{"norm_eps": 1e-05, "init": "trunc", "init_std_down": 0.0, "beta1": 0.93, "lr_head": 0.00788, "schedule": "wsd", "decay_fraction": 0.812, "dataset": "wikipedia_en"}
Each number is 128 + 32 x the weight over its row's rms, rounded and kept within 0 to 255. Layers, rows and columns count from 0. The size above them is the row's rms in percent of the matrix's.

# layer 8 MLP up, 320x128, rms 0.0867, rows 95-98, columns 0-127
size [102  97 104  92]
[[178  63 136 133 121 133 156 106 125 103  62  97  98 110 118 125 122 155  82 145 146 194  86 160 108 200 142  81 127  80 181 110 170  46 159 161 169 191 117 100 158 119  94 149 134 153 128 116 133 159 138 146 114 161  92 120 198 117 139 198 135 141 103 154 152  78 146 122  99 125 117  86  85  90  73 117 153  80 152 108 195 141 153 128 160 129 150 132 129 127 105 125  91 185 148 144 151 190 113 121 156  90  98 155 117 145 116  83 187 123 156 113 119 126 151 189 137 176 118 103 138 102 124 129 139 119 156 168]
 [103 150 119 101 118 106  97 138 101 112 133 188 212 117 150  73 132 137  91 125 139 173 148 113 151  85 138  32 239 113 106 165 114 127 183 164 173 149 173 111 169 133  92 129 167 122 144 162 113 114 113 153 139  82 148 114  98 170 125 178 162  89 102 102 139 177 162 131  92 116 140  95 125 165 163 132 137  91  76 139 100 136  86  85  85 128 143 112 130 120 103 151 132 157  77  77 103 151 116 113 127 141 176 176 112 173 166 178  83 178 141 102 134 160 155 118 118 108 148 111 130 172 114 112  87 108 152 124]
 [135  85 115 118  71 104 103 154 111 135  59 193 103 122 140 129  94 110 159 142 106 117 109  64 141 141 113 166 149 106 179 134 174 146 165 112  63  68 143  94 124  90 192 116 146  94 169  99 127 117 185 104 197 148 120 140 114 154 183 143 145 124  97 136  78 164 128 134  61  96  75  71 129 139 166  80 135 119 145 148  91 137 103 105 119  70 129 105 150  78 128 151 101 110 114 130 120  78 153 144 119  89 139  92 180 114 165 171  98 120 130 125  88 118 141 124  49 161 106 116  87 152 156 170 156 104 158 148]
 [113 111 139 127 157 167 168 175 173 135 118 134 167 144 136 114 107  90 138  93  68 179 101 147 121 183 157 115 156 110 132 158 115 118 106 124 146  90 140 143 112 130 132  62 114 145  84 112 139 114 112  78 122 133 123  69 192 164 103 114 124 167  70 146 133 156 109 113  89  55 126 153 156 110  86 140  98 137 120 109 156 147 115  98 158 133 165 169 147 118 131  22 134 208 129 128  87  85 151  81 154 120 152 110 189 187  87 129  90 142 177 120  52 145 121 122 135 138 133 106 151 115 180 135 181 114  83 165]]
# layer 8 MLP down (transposed), 320x128, rms 0.121, rows 95-98, columns 0-127
size [101  99 107  95]
[[118  74 161 228 110 131 144 169 128  46 189 133 134 109 100 151 133 130 124 148  60 124  97 115 171  86 167 139 132 136  99 119 111 148 150 138 156  84 122  87 160 136 128 120  97 160 148 137 143 132 141 172  95 131 105 168 188 146 155 133 117 162 101 122 127 141 173 141 133  97  93 154 150 190 158 107 143 172 117 112 105 164  76 153 162 140 103 112 113 173 131 140 123 151  92 110 156 101 127 137 117 121  81 199  69 129 127 105  94  90  84 201 149 192 173 104 120  33 126 107 129 161 161 111 102 146 129 127]
 [101 124 123 139 168 136 121 202 143  93 153  91  86 112 159 151  77 140 138 112 171  54 112 209 131 112 117 122 132  68 155 129 182 135 101 109 141 166 142 142 156 201 106 119 124 109 141  98  98 119 150  66 140 115 140 139 147  87 122 187 132  68 120  93  95  55 134 148 124 206 136 160  92 135 142 164  98 145 156 101 164 137  80 124 117 144  92 143 185 109 109 127 156 143 153 121 144 146  77 122 222 152 126 150 142 167 181 151 145  84 118 120 122 133  89 130 131 191 113 123 155 124 113 129 128 104  93  67]
 [207 107 106 108 104 121 144 186  71 118 150 166 118 156 190  89 148 102 110 192  92 151  74 128 101 149 107 182  67  93 162 110 167 139 148 139 116  88 107  80 133 115 178 148  99  81 181  78 100 109 142 130 164  89 131  89 115 146 149 170 134 116 134 112 103 116 128 126  74 116  84  76  93 163 143  96 155 101 151  92  76 127 109  84  73 150  79 135 100 125 167 144 130 162 119 165 174 131 142 112 127 121 151  79 143 124 150 166 114 147 140 114 144 162 131 157  39 134 105 157 101 179 159 104  97  91 148 136]
 [106 161 136  53 109 117 156  90 108 160 143 115 129 145 161 150 160 188 119 101 164 181 112 162 177  72 124  95 150  95 161 132 141 196 125 175  97 160 138 126 120 127 176 201  64  43 111 144  95 161 212 145 160 162 143 115 160 141 138 134 160 122 165 105 115 101  92  91 100 119  75 125 156 156 112 138 133 145 135  90 202 142 139 146 166 155 141  89 114 112  87 146  84 118 168 156  94 124 135 182  44 139 136 147  83 139 112 130 156 149  85 120 121 101 120 134 145 103 149 107 111 122 162 102 108 106 106 151]]
# layer 8 MLP gate, 320x128, rms 0.0906, rows 96-98, columns 0-127
size [101  97 101]
[[112  96 120 154 124  91 122 182 134 165 109 123 116 118 156 164 150 150 131 143 129 114  92 158 118  74 163  81 133  64 134 183 105 135 164 135 116 148 162 167  78 112  97 185 118  88 132 176 125  55 100 117 135 141 162 109  59 150  96 114  96  99 147 179 166 132 152 108 169 196 149 139 122 126 162  88 148  68 160 117 134  93  86 158 100 158 118 138 107 161 111 140 182  55 101 170 115 163 127 149  73  90 158 166  99 161 179 146 173 101 116 131 174 208 131 155  98 116 156 121  99 135  75  99 137 136 126 130]
 [105  89  92  74  84 122 120  89  96 112 109 117 185 172 133  55 161 146  73 147 107  94  80  94 122 118 119 128 116 105 103 131 156 130 161 106 136 123 120 112 149 141 126 132 139  97 177  75 151  81 159 144 143 105 103  79 139 121 104 107 110 147 140  44 113 119 167 140 107  87  56 181 128 165 155  92 117 114  92  93 191 163 176  99 100 145 184 136  93 142 189 132 131 164  89 115 151 178 104 125 134 123 154  96 126 146 110  95  92  95 131  97 143 165 130  96  98 144 140 111 118 179 126  76 106  49 154  63]
 [120 137 119 106 118 112 142 151 139 134 133  98 141 113 188 175 148 162 136 124 150 178  93 126 134  87 108  71 115 100 134 107 133 163 100  87  91 147 117 152 143 137 138 157 108 140 130  90 163 101  81 113 152 149 130 121 110 100  85 117 136 148 114  95  58 148  68 156 128 157  80 150 102 101  85 127  51  93  99  49 121 166 110  69  80 142 139 113 185 146  77 108 153 158 134 145 124 140 123 118 150 146 191  97  74 135 134  81 165 160 165 103 149 175 215 134 137 123 126 134 172 161 106 139 109  35 118  65]]